config.toml
n_head = 3
head_dim = 32
d_mlp = 256
norm_place = "pre"
norm_eps = 1e-05
bias = "none"
init = "normal"
init_std_up = 0.056
lr = 0.00297
lr_head = 0.0077
decay_fraction = 0.559
decay_shape = "exp"
doc_mask = true
steps = 6501
Each number is 200 + 40 x the weight over the matrix's rms, rounded and kept within 0 to 999. Layers, rows and columns count from 0.

# layer 5 attention output (transposed), 96x96, rms 0.1, rows 31,63,94-95, columns 0-95
268,153,223,147,215,170,258,158,193,189,181,231,334,167,212,167,225,208,214,199,174,161,214,201,135,143,203,183,172,235,233,187,209,143,148,208,180,235,161,135,190,216,150,311,199,173,186,145,184,155,153,241,131,232,207,179,239,173,186,216,166,261,202,230,202,169,196,221,207,146,233,230,150,172,180,213,163,143,166,217,174,197,189,195,255,277,190,199,202,272,176,231,145,150,188,155
210,210,227,212,248,183,105,133,221,223,200,168,232,208,231,228,116,211,186,152,191,222,183,156,101,251,201,219,203,186,200,159,210,195,153,221,167,215,195,116,224,168,163,170,263,138,200,275,165,221,259,185,205,218,156,222,255,190,246,222,206,191,189,184,160,172,173,243,213,150,195,167,164,213,244,221,248,184,138,214,249,238,217,145,268,160,243,233,215,163,197,229,181,190,206,167
183,192,148,246,185,220,172,210,115,163,161,154,190,252,276,210,152,213,236,207,137,128,243,249,156,212,254,174,156,183,206,237,111,230,202,140,166,208,263,172,163,171,186,210,188,178,241,203,250,175,178,190,228,223,242,196,178,203,228,193,136,161,210,156,153,174,168,194,244,178,210,223,273,225,128,243,217,193,245,187,186,223,215,195,234,229,234,236,114,208,180,205,204,254,183,216
149,216,192,174,206,202,255,156,161,100,241,285,235,163,244,142,162,209,198,188,172,216,184,204,213,183,253,226,166,160,182,162,200,110,188,228,182,221,180,150,177,215,201,217,176,211,227,109,175,224,141,196,189,180,246,172,236,176,231,167,218,196,237,235,235,220,190,157,121,196,236,180,142,221,265,201,250,187,201,210,226,152,224,177,162,180,286,174,260,250,259,240,213,201,196,260
# layer 5 attention value, 32x96, rms 0.101, rows 31, columns 0-95
188,258,233,208,165,253,208,178,225,164,217,184,131,182,186,241,141,179,163,203,207,166,245,194,250,243,160,183,203,153,234,190,232,196,247,140,217,213,203,171,148,216,205,185,215,231,186,155,229,163,139,212,244,191,239,191,177,162,204,228,219,135,194,209,217,191,220,259,150,210,211,183,159,202,208,219,212,139,172,132,207,220,123,363,188,165,272,230,171,159,228,199,218,222,249,213
# layer 5 MLP gate, 256x96, rms 0.109, rows 0-22, columns 0-95
178,182,184,129,149,242,206,260,171,211,270,156,209,184,271,285,220,186,284,182,144,190,175,153,257,147,217,229,131,170,193,231,183,243,255,159,172,218,141,163,235,225,232,197,223,184,210,200,237,265,167,94,228,220,230,194,230,217,226,179,225,168,189,155,264,245,263,237,201,227,261,166,219,239,295,119,157,240,131,229,164,203,210,208,141,264,182,227,189,255,162,196,267,159,216,166
225,198,133,194,158,190,180,236,221,235,116,129,204,204,182,265,233,213,220,205,242,219,147,194,154,203,194,180,259,184,119,217,237,181,110,208,273,216,188,179,298,157,226,214,290,172,215,296,191,117,200,227,133,295,177,170,257,214,152,218,125,244,168,230,199,209,152,189,198,244,200,271,224,191,170,269,160,222,132,162,226,236,225,265,210,195,149,268,207,192,241,161,124,212,202,180
236,217,170,130,211,192,226,153,171,180,257,176,226,218,170,163,174,182,224,182,143,263,168,161,126,180,226,211,142,174,146,229,150,193,169,187,164,223,151,246,233,224,259,194,297,178,195,213,180,232,125,259,217,231,188,220,196,285,263,226,239,161,141,206,239,176,205,198,136,122,301,197,182,246,202,160,241,193,268,215,235,256,185,254,188,158,195,127,159,181,190,199,228,193,236,196
106,220,184,168,187,192,126,241,144,147,244,284,198,194,277,174,188,233,213,163,167,198,234,235,200,231,132,138,216,216,220,123,164,160,117,131,258,168,202,187,201,329,196,237,194,230,187,245,280,219,223,211,120,220,221,245,149,253,196,214,199,224,151,284,242,239,249,202,232,153,258,158,107,252,214,265,236,199,229,142,218,120,238,133,194,209,212,174,200,214,129,232,236,209,171,116
200,235,142,229,168,167,175,179,164,132,261,148,199,243,258,267,189,191,220,230,229,173,91,160,223,224,110,215,204,173,209,243,178,220,277,268,209,138,180,218,291,159,147,203,275,197,172,263,158,256,205,215,193,198,261,191,129,223,244,166,206,212,238,260,183,226,236,220,130,263,246,137,191,141,212,218,191,182,203,198,159,220,126,203,170,197,212,151,222,168,217,279,226,173,231,222
153,141,146,193,185,133,189,230,119,71,179,201,170,241,239,183,158,203,189,141,219,191,138,173,217,181,162,219,212,222,168,177,198,226,247,181,163,161,150,223,203,181,221,235,199,171,187,214,162,188,220,166,270,232,226,193,211,291,252,171,203,221,189,167,206,203,210,183,214,261,211,214,195,206,309,265,153,140,225,206,181,178,208,237,294,197,215,325,177,235,147,173,161,232,179,181
252,124,213,114,228,182,226,221,202,212,158,165,220,178,240,176,72,202,177,121,195,206,129,140,141,267,211,244,172,162,270,237,211,180,166,144,221,238,195,101,205,211,178,221,278,225,218,289,195,234,228,247,218,291,166,256,169,128,194,173,243,194,218,154,180,271,185,194,188,207,266,251,149,293,198,120,121,150,223,194,141,197,215,203,184,164,156,236,262,248,128,180,304,175,183,223
214,187,271,180,231,228,228,188,204,180,179,217,226,240,125,150,247,132,182,279,251,169,208,228,172,164,217,214,289,204,182,189,148,151,243,158,153,214,246,127,179,189,184,126,193,174,215,173,154,264,120,131,160,246,191,205,195,201,197,162,255,194,217,197,243,184,208,160,252,126,123,191,144,253,199,191,198,196,152,214,151,197,181,169,178,185,214,177,206,217,144,237,253,187,224,204
184,151,199,167,280,213,236,199,196,113,231,247,149,201,236,203,192,267,221,170,218,202,227,223,251,201,225,214,261,178,215,164,153,202,192,226,200,161,154,141,240,303,134,200,237,191,158,191,248,248,265,235,253,177,163,226,224,214,218,179,225,124,192,189,197,231,199,183,125,204,245,210,121,204,272,153,245,247,232,151,174,164,288,246,165,206,261,233,185,280,214,118,233,182,222,151
237,198,77,285,197,169,277,206,196,209,199,157,166,171,201,197,190,125,296,216,194,195,176,152,266,116,261,245,169,244,138,225,197,202,134,268,175,300,151,185,222,177,229,143,234,157,161,248,163,218,188,148,225,237,178,240,150,193,274,212,210,247,192,87,251,251,219,215,142,230,153,324,147,222,181,189,220,171,146,210,222,251,240,265,236,114,174,221,184,127,278,190,186,206,221,127
213,156,217,155,197,185,215,222,187,192,151,175,148,193,246,180,180,184,198,185,197,166,181,240,259,189,239,156,206,187,185,155,190,229,236,170,165,188,162,220,214,244,172,166,163,188,177,171,185,210,144,180,152,215,210,218,246,217,209,236,162,229,229,183,232,224,266,224,238,166,227,271,174,187,212,244,209,226,245,243,155,143,228,137,173,216,170,276,154,264,153,157,222,202,169,227
205,230,176,215,251,205,205,107,202,230,224,180,221,202,307,171,207,186,192,243,196,258,153,164,177,265,193,194,178,174,200,241,234,181,227,160,238,175,175,165,246,203,166,203,287,113,189,199,275,167,51,223,240,200,238,205,218,152,191,244,197,124,162,176,161,180,219,157,189,251,221,233,128,114,243,214,279,159,155,213,152,189,122,195,144,180,184,211,196,212,218,212,162,197,116,237
249,165,212,224,194,185,217,217,278,185,139,202,228,158,195,138,217,129,230,225,268,192,218,236,219,202,228,197,236,166,189,164,267,240,116,209,250,212,250,118,189,241,172,219,268,125,182,211,224,195,220,178,158,213,220,227,230,204,203,254,216,222,300,175,168,177,146,180,258,180,246,245,169,152,161,228,191,154,145,233,249,213,227,124,252,179,242,234,205,227,101,212,133,219,156,195
226,147,186,207,187,186,226,181,222,214,169,225,186,213,146,216,164,238,225,177,199,154,199,251,187,240,168,227,207,212,291,188,147,258,203,201,155,206,153,228,210,185,208,194,228,150,184,193,185,189,226,193,212,214,196,218,235,184,205,178,230,218,238,189,210,194,162,224,233,228,187,242,136,272,236,195,224,209,187,197,226,227,182,230,132,217,241,184,175,174,231,236,181,182,217,229
173,235,120,249,210,227,182,206,241,184,164,143,155,241,180,167,195,213,203,152,187,173,248,191,150,201,175,224,188,271,174,246,212,296,125,204,181,269,179,167,172,264,228,223,243,187,180,246,227,189,210,211,166,189,248,131,258,210,169,158,125,275,233,134,207,224,183,227,245,217,156,156,180,178,173,193,218,188,161,173,172,225,158,238,223,258,201,170,278,205,193,152,192,254,179,197
188,201,172,197,230,215,171,207,131,232,155,199,154,134,179,204,163,191,188,178,186,172,175,169,177,265,199,241,224,216,204,168,173,190,214,157,210,158,165,223,194,150,188,245,119,182,175,162,135,160,194,185,144,157,272,185,274,151,191,157,192,217,186,209,198,181,203,186,229,140,207,164,207,200,182,131,210,227,164,238,207,154,242,227,168,211,171,223,229,227,232,157,205,178,171,190
161,167,219,168,185,174,192,171,235,209,214,153,193,224,205,133,229,220,194,219,144,180,126,320,215,193,160,202,204,155,236,186,175,183,229,229,133,275,163,186,154,187,218,159,189,219,105,223,283,292,171,265,122,141,299,214,151,229,141,172,162,267,117,180,171,288,270,292,231,227,226,139,84,188,225,213,212,195,199,188,233,199,181,241,200,178,165,235,141,164,295,189,240,134,187,164
192,231,217,226,176,166,141,247,170,164,204,164,311,242,179,190,252,219,247,175,291,212,217,212,211,194,231,305,205,177,277,184,236,138,200,218,207,205,230,185,277,242,169,220,191,162,213,222,209,222,223,194,215,204,241,224,179,202,260,180,200,163,309,203,209,89,209,209,199,137,226,214,163,265,253,158,128,148,188,166,226,256,194,218,212,233,165,176,235,282,176,216,161,258,227,142
239,168,186,188,157,174,188,206,303,161,166,222,195,162,158,227,237,179,166,241,173,169,222,181,165,188,237,213,180,197,149,238,257,257,124,186,210,147,152,256,222,205,216,224,215,267,143,233,256,188,271,267,243,264,227,182,173,202,226,226,152,261,268,169,170,224,138,236,115,172,284,161,211,214,134,200,214,181,193,227,230,243,129,173,172,262,177,213,183,158,213,162,174,282,225,142
176,247,132,206,245,242,191,257,205,172,153,225,223,213,208,192,238,224,146,130,194,156,181,225,284,209,230,233,235,190,155,243,226,241,173,161,159,150,175,136,230,266,215,189,153,161,225,182,197,196,145,163,206,215,218,183,162,226,179,202,213,249,240,219,229,220,209,178,252,186,212,192,223,161,244,195,224,214,182,184,203,212,278,177,235,173,239,186,188,192,232,237,175,202,221,166
262,232,190,165,205,223,333,176,193,212,246,196,203,263,150,120,144,240,236,154,150,258,250,183,171,197,190,212,122,181,273,210,219,275,120,166,319,185,240,205,159,235,188,142,214,168,216,187,202,215,155,221,206,220,205,235,255,192,223,195,208,187,243,227,196,236,274,231,228,205,272,189,292,226,209,193,184,125,185,216,194,226,225,209,233,251,298,219,169,225,185,212,196,266,178,218
101,134,246,144,180,258,160,167,182,187,196,139,203,145,257,170,260,184,229,183,106,221,212,193,142,219,197,185,223,143,212,177,183,191,158,204,204,196,120,212,132,180,175,185,270,236,223,293,142,262,156,202,159,225,267,187,276,155,270,226,278,163,160,211,190,241,233,195,153,197,194,89,188,194,242,216,246,191,184,201,172,217,188,217,170,284,151,144,187,203,231,227,189,151,183,203
235,181,201,80,292,230,206,225,167,210,183,257,175,173,279,247,125,230,232,195,185,174,116,189,165,184,210,214,144,195,180,261,217,166,217,164,223,180,222,247,133,168,191,217,149,186,181,212,228,217,218,190,106,172,226,221,176,153,269,140,198,155,206,214,198,228,226,158,133,248,246,187,244,229,289,215,264,213,151,158,245,225,196,194,312,244,115,161,192,269,185,211,203,268,181,90
# layer 5 MLP up, 256x96, rms 0.102, rows 0-22, columns 0-95
163,276,121,222,195,215,117,212,228,211,239,230,202,201,220,168,216,92,101,206,172,240,238,283,208,195,185,142,212,168,216,266,225,80,191,142,149,231,149,178,252,174,169,227,194,193,144,230,215,195,256,173,234,190,233,269,204,175,135,212,205,245,168,203,332,295,185,222,169,226,261,164,143,214,224,205,109,199,221,133,224,199,243,165,171,108,282,182,185,228,173,189,222,165,197,158
209,187,238,238,172,205,206,231,290,236,172,264,177,251,166,156,184,227,270,198,280,263,189,148,239,237,267,250,259,223,232,200,170,171,181,123,122,229,204,234,178,96,188,128,166,318,148,184,238,157,228,253,216,158,185,146,145,126,203,190,240,187,235,219,166,207,196,184,236,160,224,114,175,141,150,184,189,141,233,218,178,186,208,154,203,156,205,201,157,166,143,195,195,156,212,212
205,192,314,201,240,197,144,185,182,220,167,223,158,253,166,211,260,166,280,126,256,247,114,217,134,247,197,282,236,122,254,195,220,266,154,122,233,257,192,170,219,201,193,186,288,180,203,237,199,204,113,143,182,263,249,175,181,112,188,230,224,209,224,163,163,255,187,157,179,185,217,168,180,208,148,196,235,186,148,156,191,102,209,100,213,203,159,191,182,209,123,152,208,144,134,239
158,171,230,125,186,176,104,121,119,159,282,169,162,227,249,150,220,202,222,166,232,210,208,183,222,177,122,175,201,248,261,209,184,195,179,222,192,210,230,161,231,185,163,194,186,197,291,231,263,292,203,278,136,160,172,242,151,192,141,206,189,195,219,276,226,204,240,261,195,154,191,101,136,253,243,195,270,265,239,212,185,165,237,166,154,179,255,153,239,149,149,207,280,196,211,208
153,172,217,163,216,150,154,238,222,284,204,221,165,179,219,155,243,219,200,188,122,153,232,180,278,189,219,174,189,202,231,144,252,224,164,124,244,240,240,146,87,243,249,170,165,236,250,165,267,104,164,161,205,215,151,292,275,193,206,275,170,199,204,220,213,111,206,203,213,192,209,279,218,183,187,155,232,278,184,207,267,173,197,217,194,205,172,197,211,247,121,169,203,194,133,233
206,248,232,217,189,230,240,146,306,228,277,172,239,189,167,136,224,226,230,209,234,224,209,205,220,180,202,209,223,196,263,178,229,203,129,228,192,188,154,195,203,192,151,143,243,204,146,241,250,218,138,245,123,196,235,231,171,224,116,207,171,186,236,243,276,260,227,249,201,146,214,209,204,265,98,232,273,235,194,202,222,255,163,156,130,214,181,193,217,175,280,190,163,166,193,231
223,195,236,172,252,175,185,197,190,256,138,234,208,149,133,172,123,136,209,93,226,221,217,161,194,154,232,296,100,160,277,216,237,219,191,159,261,241,177,86,137,201,247,200,235,263,135,190,137,239,239,156,210,234,240,247,199,127,224,211,225,152,270,182,213,252,208,238,173,202,219,187,211,274,151,178,125,228,323,203,209,213,140,113,234,180,196,178,145,279,161,246,220,164,216,261
277,264,202,173,236,245,263,278,214,212,159,260,206,182,219,160,176,188,217,207,207,212,261,230,206,237,95,240,268,201,221,207,223,184,240,130,173,180,188,126,192,222,219,196,227,236,244,141,178,145,150,201,145,264,206,269,207,224,245,168,237,236,207,228,282,132,215,194,238,167,212,234,194,175,181,181,228,265,169,179,175,197,197,195,180,187,265,213,240,207,199,248,163,177,176,148
220,155,196,222,290,131,227,194,220,197,254,202,151,168,204,176,140,224,246,148,179,238,176,199,212,197,185,131,146,187,204,213,171,195,201,121,153,211,173,223,218,201,223,201,202,103,187,158,188,220,173,259,90,264,264,220,170,223,197,181,298,118,208,223,167,191,241,249,207,234,297,161,246,182,212,184,234,267,229,186,156,116,195,255,229,190,255,173,143,196,225,79,230,152,240,196
215,197,132,255,169,159,208,188,136,267,176,200,149,178,230,198,215,172,289,287,162,183,164,172,239,118,280,240,175,237,188,242,182,221,200,280,175,277,211,201,205,150,211,163,196,187,183,206,222,241,217,190,211,199,128,222,183,156,251,207,244,219,144,122,244,232,236,174,92,234,160,280,128,182,155,173,257,178,173,231,256,243,231,321,236,153,192,170,184,109,218,202,213,238,256,161
180,173,205,243,166,218,186,154,268,173,245,213,235,187,155,194,195,236,181,231,243,208,211,200,192,210,196,244,187,198,225,220,185,183,193,188,240,241,188,176,142,165,254,217,224,265,159,250,202,243,213,243,211,160,182,142,124,225,210,127,211,209,191,183,174,179,220,174,218,242,170,161,148,214,183,172,214,164,152,166,215,233,175,222,266,168,188,175,247,148,209,245,173,201,210,172
318,144,193,191,221,121,204,131,183,212,111,288,226,268,168,230,146,268,239,136,162,128,166,195,140,194,255,211,226,163,242,251,189,137,175,249,243,189,204,231,213,209,138,198,250,187,184,243,223,242,177,241,188,227,179,209,193,159,163,200,161,186,215,227,174,143,222,159,157,169,194,168,145,175,251,148,262,200,270,279,193,150,298,160,147,219,130,146,272,248,210,192,318,195,205,204
201,162,208,199,298,215,241,218,147,225,223,276,159,156,153,220,189,232,138,215,156,190,226,179,190,182,140,197,241,245,165,257,148,186,177,248,198,193,176,148,206,189,226,220,161,227,232,153,173,192,221,186,175,246,191,203,213,151,175,205,254,88,196,166,192,267,207,230,155,231,133,229,165,205,277,214,178,187,235,156,161,312,272,160,191,195,189,234,169,214,255,194,239,160,161,136
236,221,137,191,179,190,270,180,242,196,174,179,166,172,246,184,144,205,209,152,159,196,212,225,213,190,168,187,180,191,144,178,157,208,210,175,193,210,176,181,168,179,221,209,216,164,190,199,155,215,203,226,173,169,207,223,237,162,179,196,244,261,205,173,209,258,235,166,246,207,228,245,191,183,113,209,181,169,130,204,231,208,205,156,242,202,211,206,179,222,235,215,239,217,181,199
168,188,187,229,192,219,212,132,258,208,208,191,174,257,203,183,220,235,215,200,230,122,210,264,195,257,198,172,142,230,202,203,201,200,183,187,158,213,205,271,209,166,277,228,201,161,159,206,163,211,270,245,202,200,205,200,250,175,145,115,189,194,264,172,145,219,115,216,173,175,238,162,229,179,133,158,169,179,222,224,150,182,132,206,199,226,233,161,193,192,164,191,172,242,235,171
212,190,249,220,110,203,222,166,223,205,210,208,235,219,233,170,208,167,251,211,182,272,250,236,162,221,189,208,159,191,155,172,212,182,197,232,201,232,304,202,189,185,217,157,206,273,260,208,293,263,185,206,229,188,153,226,137,178,157,234,263,170,195,180,124,181,233,231,167,178,224,212,157,208,172,183,179,218,236,227,237,201,179,183,208,165,203,126,172,126,167,186,160,196,314,184
268,212,175,237,259,255,164,271,184,198,230,228,231,139,230,238,190,181,174,158,191,220,248,113,266,184,246,175,228,283,157,237,178,196,194,171,232,152,180,267,211,243,229,248,194,213,219,179,79,104,222,144,242,265,179,146,210,222,288,232,188,211,287,233,256,132,162,205,209,209,176,262,296,205,157,234,195,196,257,214,165,330,219,244,208,219,132,193,249,180,193,173,197,299,197,241
157,185,249,255,221,206,217,121,262,171,245,220,266,236,225,199,245,262,253,187,242,56,163,249,200,201,234,159,232,191,182,155,131,240,204,198,222,221,271,158,195,204,226,200,208,170,190,269,245,298,226,267,153,201,152,180,211,194,147,140,225,216,174,207,124,192,231,216,147,173,181,209,145,199,187,135,175,117,204,220,162,148,217,242,273,279,209,209,233,274,143,225,215,249,149,237
135,234,179,173,229,245,233,203,161,251,193,197,241,233,223,174,178,243,282,156,157,272,234,191,210,243,199,212,221,203,249,139,181,147,246,174,189,223,246,138,214,265,232,171,154,136,242,105,218,194,169,161,205,186,216,266,184,202,161,124,244,95,159,234,248,188,206,206,258,219,181,201,158,224,244,203,214,218,206,158,143,198,261,247,231,168,195,199,213,229,162,223,216,177,192,187
189,260,114,207,237,235,199,287,252,169,163,218,225,185,215,220,221,244,143,135,221,175,162,199,257,171,220,240,241,205,139,218,192,221,179,186,172,138,172,158,251,232,203,195,152,188,236,196,201,163,158,172,191,227,225,173,171,249,198,195,197,238,254,222,206,210,180,150,233,195,254,224,223,160,242,204,186,228,186,236,209,204,257,161,230,197,236,198,198,210,211,212,195,203,201,176
153,188,192,225,251,147,134,246,256,188,237,161,222,247,202,208,246,208,214,240,206,231,168,181,277,255,159,253,213,233,177,182,226,175,183,111,202,204,258,188,206,160,180,258,238,201,201,214,133,157,189,221,198,183,193,169,168,152,221,168,208,284,222,233,169,222,213,135,229,158,195,159,102,122,173,255,236,159,166,170,191,256,191,177,290,194,291,165,257,130,172,226,223,203,166,159
218,287,188,155,148,240,171,206,176,189,213,180,79,205,138,226,245,198,193,142,172,182,313,217,115,223,272,215,139,165,229,172,159,207,227,293,216,184,134,154,246,181,119,258,274,219,202,150,182,204,207,203,225,140,209,183,150,224,215,244,228,257,134,191,228,177,232,179,209,213,187,201,187,228,187,197,211,185,240,172,185,239,141,204,195,232,177,199,173,235,229,255,165,237,223,255
298,165,230,145,228,262,180,246,156,213,238,298,133,190,269,171,220,151,279,187,174,181,101,191,220,179,223,244,178,171,230,289,217,121,226,173,253,220,224,260,173,117,186,168,208,170,191,213,179,179,193,206,180,194,224,222,185,197,222,151,183,306,194,257,150,200,257,235,153,138,236,91,196,192,215,156,272,216,173,158,198,152,176,206,233,146,107,154,192,250,226,171,204,328,158,137
# layer 5 MLP down (transposed), 256x96, rms 0.0987, rows 0-21, columns 0-95
151,186,187,260,209,237,203,242,211,273,255,123,228,197,222,239,208,207,241,183,192,217,163,190,206,303,211,258,209,144,206,277,241,198,240,194,202,194,169,143,236,170,255,224,204,194,178,227,173,199,308,236,190,217,198,219,136,232,195,142,241,90,149,183,150,190,178,226,138,286,237,126,169,206,249,206,131,129,170,273,145,176,196,208,192,148,275,152,151,269,233,283,192,99,190,202
123,154,193,210,160,196,178,182,217,151,242,244,182,238,220,301,202,99,138,190,220,231,221,186,225,245,139,200,187,222,174,171,154,235,221,214,152,176,241,220,212,254,159,173,186,277,132,156,188,160,150,219,223,216,198,231,193,223,197,267,217,136,136,220,262,281,226,173,133,180,251,174,226,205,179,221,190,73,173,185,252,240,190,135,260,245,203,197,248,251,133,222,214,219,233,181
198,168,180,217,125,258,212,162,229,179,204,240,169,181,250,166,182,227,228,207,185,203,246,254,289,76,124,230,139,201,268,228,168,161,194,235,159,167,243,217,204,209,206,195,195,191,246,280,161,215,251,193,221,214,202,108,161,230,197,227,199,297,158,244,307,196,181,304,209,110,155,159,244,187,179,196,207,234,232,194,181,191,204,174,242,183,320,289,205,128,171,154,180,211,241,193
218,154,157,227,235,155,193,198,237,195,222,186,171,79,161,217,224,249,199,245,228,220,174,273,196,172,224,256,156,229,175,252,273,241,191,215,246,149,206,189,225,152,148,194,217,188,174,215,158,164,249,226,134,208,215,239,251,154,297,272,194,158,249,174,82,140,199,209,224,186,129,225,290,247,223,208,154,162,178,297,214,205,182,268,172,249,232,157,140,144,187,211,190,182,142,215
248,189,207,211,228,171,262,156,217,260,233,229,181,190,142,219,207,207,121,227,158,206,125,157,210,203,223,159,246,171,204,194,143,195,186,294,208,212,132,244,240,186,196,191,215,194,252,173,221,234,200,181,190,279,207,206,222,210,114,202,194,224,190,203,350,173,231,200,249,212,204,181,174,184,150,213,163,168,158,139,152,144,162,230,199,192,157,251,188,229,151,180,102,236,165,155
184,211,140,238,224,216,171,210,270,18,216,171,165,235,254,142,227,213,239,150,227,200,127,203,254,245,195,191,119,160,202,191,197,220,188,182,125,229,117,144,206,180,139,200,193,194,157,219,208,141,195,154,221,234,260,168,185,182,191,189,174,231,257,192,206,215,203,267,238,219,235,206,166,248,190,217,181,221,169,203,149,258,281,197,201,250,123,297,195,231,228,138,161,183,201,178
77,185,172,207,178,234,192,197,196,194,252,248,227,112,181,274,285,264,209,224,170,236,219,300,209,209,248,187,201,125,128,208,144,218,188,191,116,154,195,256,265,205,122,200,121,195,200,168,123,158,167,258,182,189,257,147,180,197,187,254,184,209,212,173,85,173,196,212,147,230,205,170,269,150,199,249,227,232,159,193,189,235,178,186,171,118,191,212,152,210,171,209,150,267,240,179
215,217,236,169,182,182,155,172,135,189,193,215,225,169,204,189,145,235,212,169,247,206,227,239,134,209,254,221,168,228,218,136,164,223,188,185,183,185,244,118,262,171,197,196,202,161,256,189,151,241,152,223,232,200,210,141,204,119,135,253,137,226,271,170,99,193,211,147,212,243,157,174,247,232,194,160,198,196,274,225,215,200,223,217,211,107,230,167,209,221,180,137,235,210,206,152
126,157,242,221,206,113,201,201,215,341,266,198,223,168,169,287,189,232,227,224,238,218,217,187,157,176,201,143,176,204,214,188,247,199,191,183,154,186,233,132,204,198,204,231,187,159,206,249,179,141,205,201,203,207,214,167,209,220,216,237,127,255,205,210,187,161,197,258,194,242,234,174,207,232,193,213,243,147,197,250,140,214,215,196,136,232,205,97,125,208,218,231,216,114,111,117
181,196,297,204,251,182,170,205,221,235,193,232,217,213,164,179,196,229,170,274,243,140,139,231,204,201,176,212,117,208,183,182,162,172,347,191,176,241,159,265,212,235,203,158,191,194,206,181,190,180,213,155,196,188,223,117,193,158,146,237,250,151,131,177,45,140,142,195,178,143,181,160,212,153,186,259,219,178,223,239,216,238,146,180,263,225,201,123,159,161,225,226,208,151,196,198
224,163,147,170,247,185,285,193,163,169,177,209,176,204,210,186,210,206,203,197,225,222,246,162,225,236,185,170,199,204,229,251,198,209,212,215,219,236,176,193,151,222,266,218,254,163,194,232,209,186,195,239,204,202,179,244,249,259,217,190,163,200,196,172,275,199,259,167,213,216,204,227,202,247,227,196,178,120,193,185,197,199,142,217,197,264,201,205,283,185,152,218,150,226,216,210
130,182,142,233,170,117,203,204,175,254,196,172,195,196,245,187,226,121,286,97,171,245,224,115,193,147,163,147,177,205,199,167,179,153,208,251,186,260,165,197,223,215,213,228,194,176,179,273,199,158,216,143,185,185,162,156,149,211,189,183,169,271,147,217,320,217,66,245,106,228,241,291,265,238,165,185,176,187,200,158,163,234,201,235,220,249,274,227,272,234,217,217,172,216,293,173
280,219,202,219,263,193,233,87,198,176,216,195,215,181,173,169,237,295,217,213,211,212,272,166,177,156,230,218,184,243,250,151,202,209,196,259,209,154,186,274,174,206,222,194,197,203,136,214,232,263,212,162,200,141,221,200,236,224,197,232,222,151,249,149,254,211,149,231,225,239,266,223,99,147,174,245,188,182,185,131,223,129,249,212,199,170,154,127,187,196,216,216,223,139,253,168
229,204,219,242,216,206,206,168,231,236,164,178,232,231,124,206,197,192,205,218,203,217,179,215,206,150,211,183,152,120,243,212,181,217,260,254,203,228,120,220,175,164,238,236,181,242,202,169,163,146,207,199,204,189,184,182,181,142,220,213,258,144,157,246,179,190,206,213,197,146,195,221,246,207,202,190,148,228,169,198,158,193,195,255,157,197,224,223,198,199,196,175,204,117,146,215
200,166,242,170,173,194,151,153,212,179,211,207,211,214,191,234,127,234,203,238,173,156,197,253,279,222,204,199,201,150,253,202,187,163,209,160,183,176,228,256,198,160,185,168,166,154,238,209,147,208,281,194,241,93,206,167,136,204,154,188,255,174,226,203,164,247,207,234,180,174,246,177,235,222,171,198,203,278,196,225,239,215,186,146,228,152,160,237,104,289,184,185,210,189,255,185
191,181,180,136,160,109,212,230,211,33,188,168,220,247,218,213,258,225,276,196,190,195,196,181,250,159,173,185,200,171,256,211,253,235,196,237,150,188,174,203,213,235,224,204,254,175,185,231,220,236,191,140,231,274,163,255,220,243,244,191,216,241,175,154,173,216,189,201,210,270,216,212,224,210,176,257,192,204,191,180,195,199,141,158,191,180,192,172,189,273,219,232,249,178,182,218
223,143,249,249,153,158,178,254,183,196,248,236,221,154,134,169,216,218,213,274,137,215,175,177,218,246,131,162,177,215,220,192,229,208,176,165,129,183,138,178,171,211,202,129,242,238,166,149,195,222,191,220,182,190,237,165,211,215,182,254,133,257,104,271,300,210,324,244,244,196,216,189,116,189,190,212,159,222,157,155,176,252,204,171,184,262,238,143,136,168,226,192,178,184,263,253
216,170,144,159,204,185,135,227,234,331,89,228,144,180,208,204,181,162,144,274,174,235,183,256,234,189,173,239,212,173,214,253,267,246,240,211,196,157,201,198,132,211,179,162,211,181,160,142,172,137,155,174,213,179,198,196,254,205,216,208,143,192,136,163,170,230,229,166,232,233,169,131,236,131,220,290,182,205,175,140,117,196,255,177,280,186,96,160,226,189,207,269,163,185,224,201
259,259,176,204,219,219,255,218,154,157,198,218,213,191,172,54,172,158,219,208,203,187,217,179,232,235,214,202,159,172,252,245,175,190,174,209,240,246,188,269,159,255,192,208,221,193,179,206,264,189,245,235,255,227,206,202,208,280,188,185,203,153,204,248,267,183,220,248,188,214,212,225,163,207,215,279,222,243,193,179,229,244,167,166,210,210,154,232,227,207,181,126,179,248,253,193
200,284,183,211,218,322,173,202,259,209,167,196,211,205,187,242,247,205,167,178,214,193,217,164,173,193,195,206,221,191,134,171,176,200,233,169,185,189,193,158,211,196,178,162,174,168,264,164,200,178,198,158,245,198,171,203,145,232,174,227,248,220,209,222,122,163,180,158,191,199,287,194,221,178,207,156,196,265,198,183,192,205,203,170,250,123,221,131,163,184,192,224,221,174,197,212
239,158,242,158,267,288,117,156,235,142,212,136,186,197,274,172,207,173,233,177,212,187,199,194,201,239,222,233,158,192,109,245,217,168,171,212,211,208,145,173,251,276,245,236,185,236,271,233,229,203,204,255,215,208,195,180,257,197,151,179,196,120,177,240,250,172,256,270,154,157,169,182,138,222,258,209,164,203,188,209,204,249,282,260,163,224,241,200,118,167,256,166,186,103,296,193
152,162,247,215,217,209,215,255,118,203,152,224,198,235,220,178,221,155,205,189,286,174,133,88,163,257,220,152,266,243,242,215,204,164,201,134,238,174,149,220,209,248,265,246,180,190,232,219,256,172,306,114,210,211,217,178,213,150,194,177,222,145,255,194,167,248,188,227,169,247,228,281,201,209,199,241,189,223,164,203,188,208,251,183,261,239,262,91,186,167,188,254,256,218,179,200